{"norm": "layernorm", "norm_eps": 1e-06, "init_std_qkv": 0.0494, "beta1": 0.95, "beta2": 0.98, "schedule": "wsd", "doc_mask": false, "train_tokens": 625400000}
Each number is 200 + 30 x the weight over its row's rms, rounded and kept within 0 to 999. Layers, rows and columns count from 0. The size before them is the row's rms in percent of the matrix's.

# layer 21 attention output (transposed), 512x256, rms 0.0589, rows 52-54,116-117,179-181,243-245,307-309,371-373,435-437,499-501, columns 0-127
094,173,167,205,169,215,206,213,184,181,198,198,197,170,171,170,184,213,182,184,237,193,189,248,162,193,129,166,220,138,236,217,268,191,189,207,145,187,183,230,209,229,236,192,230,173,183,200,230,223,255,225,203,165,219,163,181,221,237,201,216,185,236,223,198,233,184,164,222,161,204,212,172,204,221,217,227,181,252,198,170,164,127,170,205,177,152,170,172,223,264,125,215,165,173,182,209,226,176,198,201,282,159,200,216,194,215,255,208,190,216,130,232,259,232,177,194,209,212,182,179,237,128,196,195,213,253,167,255
110,160,196,214,190,220,175,206,202,213,228,204,262,185,183,194,203,227,179,271,242,238,218,178,231,159,193,194,163,261,186,173,168,164,151,160,197,125,196,176,162,218,194,173,232,195,222,248,213,200,211,213,177,198,154,197,206,190,225,205,227,165,224,222,163,246,223,191,186,202,207,217,240,222,183,132,193,208,199,252,196,183,200,266,178,189,170,237,134,201,206,146,240,167,218,191,191,201,237,198,224,153,218,162,219,153,197,287,234,231,192,206,176,189,207,206,187,175,205,202,253,153,181,153,210,245,170,196,236
065,206,186,201,191,220,174,199,188,161,168,201,175,186,227,173,208,208,253,198,223,219,177,148,159,209,184,169,194,234,248,175,209,232,239,179,212,262,223,247,173,223,221,199,232,173,140,207,245,233,156,229,188,172,195,234,218,205,222,207,200,258,228,181,200,236,220,202,178,168,200,188,228,240,198,201,196,201,229,187,227,171,184,173,158,184,170,204,238,207,179,240,180,203,166,224,236,252,230,208,148,269,208,211,201,201,228,182,219,199,204,212,205,215,148,198,166,231,236,227,180,212,219,159,198,150,238,158,198
103,155,185,195,173,212,238,259,187,159,183,191,219,218,165,214,230,197,148,201,212,212,171,200,178,165,173,213,194,178,192,202,283,222,206,202,183,193,207,276,191,180,166,235,202,213,179,230,236,174,166,202,210,221,224,176,177,243,229,213,210,186,164,264,213,202,165,216,189,142,162,192,117,174,240,214,191,195,202,174,199,201,172,165,218,200,236,165,256,220,226,217,169,219,193,163,211,183,160,224,223,232,157,194,190,249,158,188,170,173,168,165,173,198,216,207,252,201,150,210,234,190,181,217,228,132,188,218,204
111,186,261,176,226,193,231,225,248,245,198,199,203,161,196,189,207,241,170,192,211,199,248,153,224,201,208,182,231,255,234,190,178,200,158,183,186,241,168,218,196,170,251,163,205,186,203,199,249,233,185,218,164,241,203,218,202,196,243,205,178,200,227,202,142,196,176,183,130,184,210,198,202,178,243,203,176,195,201,235,201,178,260,243,197,218,195,212,161,189,194,142,208,157,235,216,171,144,210,199,182,231,258,175,182,185,226,271,228,231,232,216,223,129,164,191,196,196,163,231,177,131,164,147,237,221,218,206,212
091,166,230,184,193,242,180,240,215,214,238,249,272,138,169,203,209,227,235,188,247,224,201,205,198,162,190,215,188,190,211,255,192,169,207,210,197,232,208,174,213,204,232,120,174,149,145,243,204,224,194,173,223,179,191,197,192,236,201,204,177,194,201,211,189,182,187,177,214,228,250,188,173,199,134,186,200,197,212,221,192,205,176,205,190,155,200,173,225,230,179,216,273,186,136,191,178,207,197,143,216,222,194,171,166,177,128,215,257,165,223,204,200,228,215,145,218,204,170,158,158,185,207,244,242,208,195,186,161
091,206,176,156,149,244,159,211,177,237,163,179,160,179,147,233,185,172,218,198,246,236,182,229,215,230,235,235,220,179,134,169,280,225,186,204,207,162,234,219,173,208,161,191,191,257,178,267,212,208,238,205,205,234,233,206,204,210,177,211,199,157,150,234,201,223,245,153,134,131,161,228,150,193,197,207,181,220,190,163,214,204,186,189,246,211,240,162,177,235,226,179,211,194,275,202,230,201,172,180,170,206,164,232,223,236,161,213,180,162,155,187,173,211,220,197,265,226,233,223,198,226,177,219,155,217,218,216,245
120,204,186,172,223,176,197,187,221,212,205,268,189,187,211,163,229,260,202,189,173,180,201,182,180,273,235,157,200,179,149,197,146,194,236,136,171,171,224,184,190,177,246,186,170,223,212,180,236,183,179,232,150,235,192,180,132,181,270,251,242,201,252,168,202,233,167,200,222,220,197,204,236,204,203,197,176,177,316,233,216,179,239,219,168,217,183,223,188,122,202,151,190,159,197,152,200,145,214,171,204,210,222,158,181,236,154,198,199,203,219,206,197,161,160,215,260,183,225,225,183,185,221,224,238,169,205,213,171
102,168,162,231,200,219,206,254,242,225,154,200,252,159,222,169,234,167,286,167,232,187,221,190,187,206,224,218,182,276,202,220,240,208,181,149,160,159,163,197,191,184,167,217,206,245,255,231,199,218,246,230,186,229,182,184,190,209,180,154,225,199,194,268,210,217,214,194,211,246,213,226,183,198,197,131,183,222,148,193,171,242,173,159,210,235,172,198,189,190,195,213,211,268,172,153,203,177,191,203,181,170,208,218,171,215,173,205,209,163,169,169,185,204,210,247,173,243,223,191,215,203,215,204,195,208,224,199,156
095,180,172,160,224,183,198,181,264,247,258,171,213,172,228,243,224,257,185,198,226,164,215,202,171,198,206,194,222,219,141,258,182,185,195,217,217,157,191,156,195,183,204,163,255,137,289,210,220,207,217,192,198,234,212,160,218,223,186,220,149,231,230,256,226,190,205,209,246,249,248,218,228,203,220,181,189,225,167,240,209,167,196,154,228,204,195,212,174,162,136,167,180,210,226,216,187,156,241,250,220,208,190,212,256,176,241,246,231,211,188,136,214,204,238,158,164,177,221,184,217,228,197,197,192,155,190,200,206
105,156,187,229,252,205,261,244,179,175,206,208,212,172,206,187,206,187,154,228,198,197,236,228,182,160,172,231,132,269,196,202,164,233,180,158,234,125,195,146,192,181,202,193,242,189,133,169,204,225,223,214,205,198,150,225,211,188,155,192,205,227,183,170,224,194,164,197,205,196,238,208,211,184,227,155,189,252,150,227,194,192,156,214,195,163,210,170,163,178,203,279,209,219,208,176,188,192,211,248,205,154,202,198,151,168,167,250,259,233,183,216,164,195,200,200,173,152,212,168,249,191,234,185,191,185,212,219,226
099,187,259,186,129,246,157,219,231,240,252,210,220,182,174,183,213,223,211,218,244,224,227,220,158,224,133,219,197,174,232,268,211,157,197,166,172,216,217,213,194,221,210,166,205,178,208,256,187,213,259,188,174,195,186,237,228,195,179,204,205,184,192,258,198,197,206,240,195,257,270,204,172,217,178,218,173,241,244,198,175,203,256,196,191,176,212,180,193,168,99,214,213,203,182,165,155,199,177,155,201,223,209,190,234,134,175,194,214,235,225,154,253,236,192,204,213,205,167,140,226,225,210,221,208,210,180,169,178
080,183,163,168,232,174,178,201,184,235,181,189,186,185,195,218,187,160,222,187,201,213,206,235,216,163,254,287,229,210,179,174,245,237,194,202,191,171,235,230,220,246,176,250,214,205,235,173,242,185,232,149,221,241,205,211,179,223,200,238,211,203,183,206,223,185,215,240,177,144,142,195,147,166,201,187,210,216,159,176,208,180,250,176,211,193,227,184,229,221,213,164,222,220,251,213,228,167,174,202,177,248,208,248,197,219,206,210,214,173,178,183,189,147,222,199,215,180,223,238,250,188,216,217,162,168,184,196,231
106,190,177,181,282,167,218,220,229,204,200,273,167,216,196,223,182,239,188,199,173,169,194,181,185,236,212,155,204,187,241,178,195,175,164,158,213,148,191,198,258,197,231,200,173,179,210,159,204,190,182,223,206,218,199,188,149,179,262,225,204,212,225,194,184,225,148,144,230,174,205,204,220,189,186,191,202,152,217,239,222,205,251,215,237,202,186,225,175,129,239,123,185,212,221,156,209,189,218,184,171,243,224,162,149,204,242,180,227,196,225,204,182,192,149,184,219,207,205,222,214,211,198,184,210,173,235,218,208
089,183,232,168,195,189,202,224,208,226,227,170,246,204,233,156,142,210,178,191,225,191,204,208,204,197,149,265,209,222,215,263,190,194,172,234,200,210,191,140,187,143,223,164,179,236,198,239,143,228,229,199,219,202,183,233,208,180,243,203,201,181,207,248,158,220,192,179,228,265,223,217,173,221,222,165,197,236,188,237,202,222,189,222,212,173,195,187,217,190,136,237,266,279,172,169,240,192,159,202,207,155,205,199,152,157,169,217,182,184,238,239,214,241,223,172,194,172,186,155,183,215,223,269,213,211,180,181,176
095,163,173,151,101,166,226,247,211,186,200,166,245,170,161,177,215,196,212,223,251,169,200,205,140,196,198,193,220,212,252,203,263,241,220,218,147,155,238,237,197,178,234,186,217,218,217,231,158,152,249,188,205,174,193,193,238,245,192,241,202,193,206,220,164,185,199,194,150,138,213,218,127,225,233,187,192,156,215,215,253,210,139,180,234,159,206,166,153,227,245,175,169,194,232,179,217,182,224,237,144,299,200,190,174,206,225,184,206,173,208,184,219,178,206,185,200,209,162,230,251,184,169,187,179,222,185,197,220
094,186,168,152,217,199,166,198,235,216,203,231,175,170,211,208,189,264,171,231,209,196,211,174,223,234,266,168,196,221,183,190,158,178,201,168,200,178,184,211,170,190,207,177,199,208,236,228,199,169,195,299,153,229,221,209,182,159,219,194,198,186,236,213,228,230,168,124,259,163,226,176,194,173,202,201,206,192,240,185,220,183,220,197,170,208,155,216,134,178,224,181,194,199,188,201,218,208,226,199,165,177,202,117,184,224,197,199,219,212,164,215,181,200,172,243,213,155,245,238,224,203,201,208,234,189,169,206,185
090,195,223,209,160,237,175,224,236,164,206,218,204,159,246,159,201,226,274,168,245,186,180,220,184,209,174,207,224,277,161,264,256,178,185,218,181,189,129,220,213,153,183,152,160,238,206,208,164,258,241,231,151,180,172,197,170,207,198,191,176,169,217,210,228,251,181,173,183,227,225,217,218,237,182,159,239,202,217,206,154,242,178,161,167,197,179,185,183,171,155,174,207,213,212,155,182,242,204,239,202,166,235,179,137,186,152,207,215,127,229,215,228,233,198,187,155,175,189,176,226,231,186,211,199,192,189,177,103
093,185,180,175,150,175,223,233,232,256,213,185,199,199,212,226,241,214,142,213,222,189,220,238,222,172,200,221,241,227,143,271,230,211,203,185,198,147,200,201,211,223,206,166,257,178,211,175,213,181,189,136,246,187,173,163,204,250,197,184,187,174,226,253,190,176,167,202,190,215,190,187,209,193,199,240,199,227,241,225,214,173,162,155,205,205,187,181,160,200,206,160,169,175,164,202,178,190,168,190,217,256,170,216,185,170,211,189,256,173,213,175,186,197,229,192,234,191,224,208,201,236,181,148,228,179,207,177,240
120,191,209,204,211,183,239,250,199,233,214,205,194,197,197,238,247,188,132,173,225,192,261,237,199,171,227,176,221,289,212,184,249,201,187,148,170,169,186,201,220,185,214,206,213,219,148,195,228,168,247,184,196,217,132,169,207,148,187,201,170,218,175,199,155,221,176,204,155,178,223,236,197,176,258,203,182,208,180,179,238,221,164,214,183,212,215,164,175,201,210,171,187,169,189,204,163,190,179,199,230,218,188,190,163,162,175,232,234,215,205,180,189,189,215,246,163,128,242,237,201,193,215,177,188,213,175,209,200
083,168,208,211,166,274,169,246,204,206,212,223,253,149,181,211,227,171,216,211,241,212,214,196,180,200,154,268,167,225,194,219,184,210,201,157,149,165,176,188,181,197,226,136,228,198,159,277,226,241,238,240,164,240,174,194,163,213,186,195,238,181,215,191,236,213,208,149,252,188,155,219,195,189,172,144,196,220,205,195,160,237,201,157,216,183,226,197,206,140,190,246,231,238,105,197,196,249,199,173,178,176,220,221,144,226,155,153,229,205,163,193,157,191,193,165,260,210,174,169,219,171,251,254,163,164,251,214,204
093,210,209,187,203,162,240,238,211,278,199,166,142,196,184,203,246,189,229,198,229,200,242,197,226,200,240,240,196,206,154,278,216,215,180,170,180,156,176,149,190,196,194,165,183,162,226,198,257,156,205,179,243,207,188,154,188,202,164,188,174,186,248,197,229,187,221,213,229,233,197,184,191,225,157,187,213,201,185,213,260,185,228,216,200,207,185,186,144,174,149,185,203,212,156,185,152,201,202,168,154,229,184,215,243,225,202,210,241,208,188,210,233,147,193,207,229,154,198,175,265,248,177,168,201,180,175,195,211
091,202,179,145,224,176,190,235,216,219,181,224,182,176,233,198,214,210,190,161,191,191,198,209,134,193,247,194,160,235,242,186,143,210,188,167,180,187,195,171,240,181,243,175,180,187,220,163,210,172,224,195,242,219,194,217,223,189,207,194,224,226,188,175,198,209,168,211,186,246,210,214,201,136,267,137,190,208,251,250,233,189,163,220,213,166,162,157,197,174,201,162,192,238,208,211,207,179,220,220,193,238,216,186,177,189,214,205,215,197,248,175,215,157,203,174,145,148,220,209,235,211,218,189,226,171,205,204,251
# layer 21 attention value, 64x256, rms 0.0616, rows 52-54, columns 0-127
097,224,193,192,164,193,178,207,247,198,144,222,228,184,188,198,285,224,134,223,228,182,207,222,214,150,228,177,224,212,155,256,199,223,208,240,210,206,217,175,187,225,187,150,226,242,248,185,247,133,232,216,205,246,178,162,234,243,228,205,177,203,216,213,207,243,222,194,187,198,221,243,218,214,183,199,185,167,229,148,178,173,218,185,226,210,158,180,129,186,185,198,194,204,203,278,172,227,191,224,165,242,182,224,219,218,221,216,231,244,252,146,187,209,191,150,147,190,177,204,213,217,140,168,261,180,170,186,158
107,197,183,217,196,203,171,186,148,224,248,200,186,191,207,242,193,197,165,169,199,209,202,251,199,194,202,192,185,207,155,249,215,186,195,207,195,194,215,197,219,211,185,195,196,172,182,196,200,153,229,282,155,188,200,218,152,178,169,133,200,186,221,162,206,209,175,159,223,214,226,220,218,191,207,233,186,196,245,151,217,228,194,240,190,200,218,248,215,180,198,203,192,175,178,220,201,143,179,181,205,120,200,220,128,196,204,224,176,216,153,240,235,212,215,228,196,208,230,198,230,218,246,189,178,200,169,224,204
098,200,179,234,193,184,193,211,165,176,164,188,197,193,215,215,177,172,206,170,203,262,191,214,222,180,217,111,190,223,208,176,217,219,223,164,211,194,228,212,191,232,208,188,164,236,150,257,230,214,173,217,187,249,210,155,220,211,191,172,191,233,208,152,280,176,136,189,190,190,247,200,211,201,134,184,227,194,169,181,232,178,141,159,240,195,180,212,185,230,241,186,211,205,186,136,198,183,211,171,219,174,253,188,209,161,266,206,267,195,184,213,141,246,245,209,213,193,127,217,236,217,180,126,214,203,192,200,187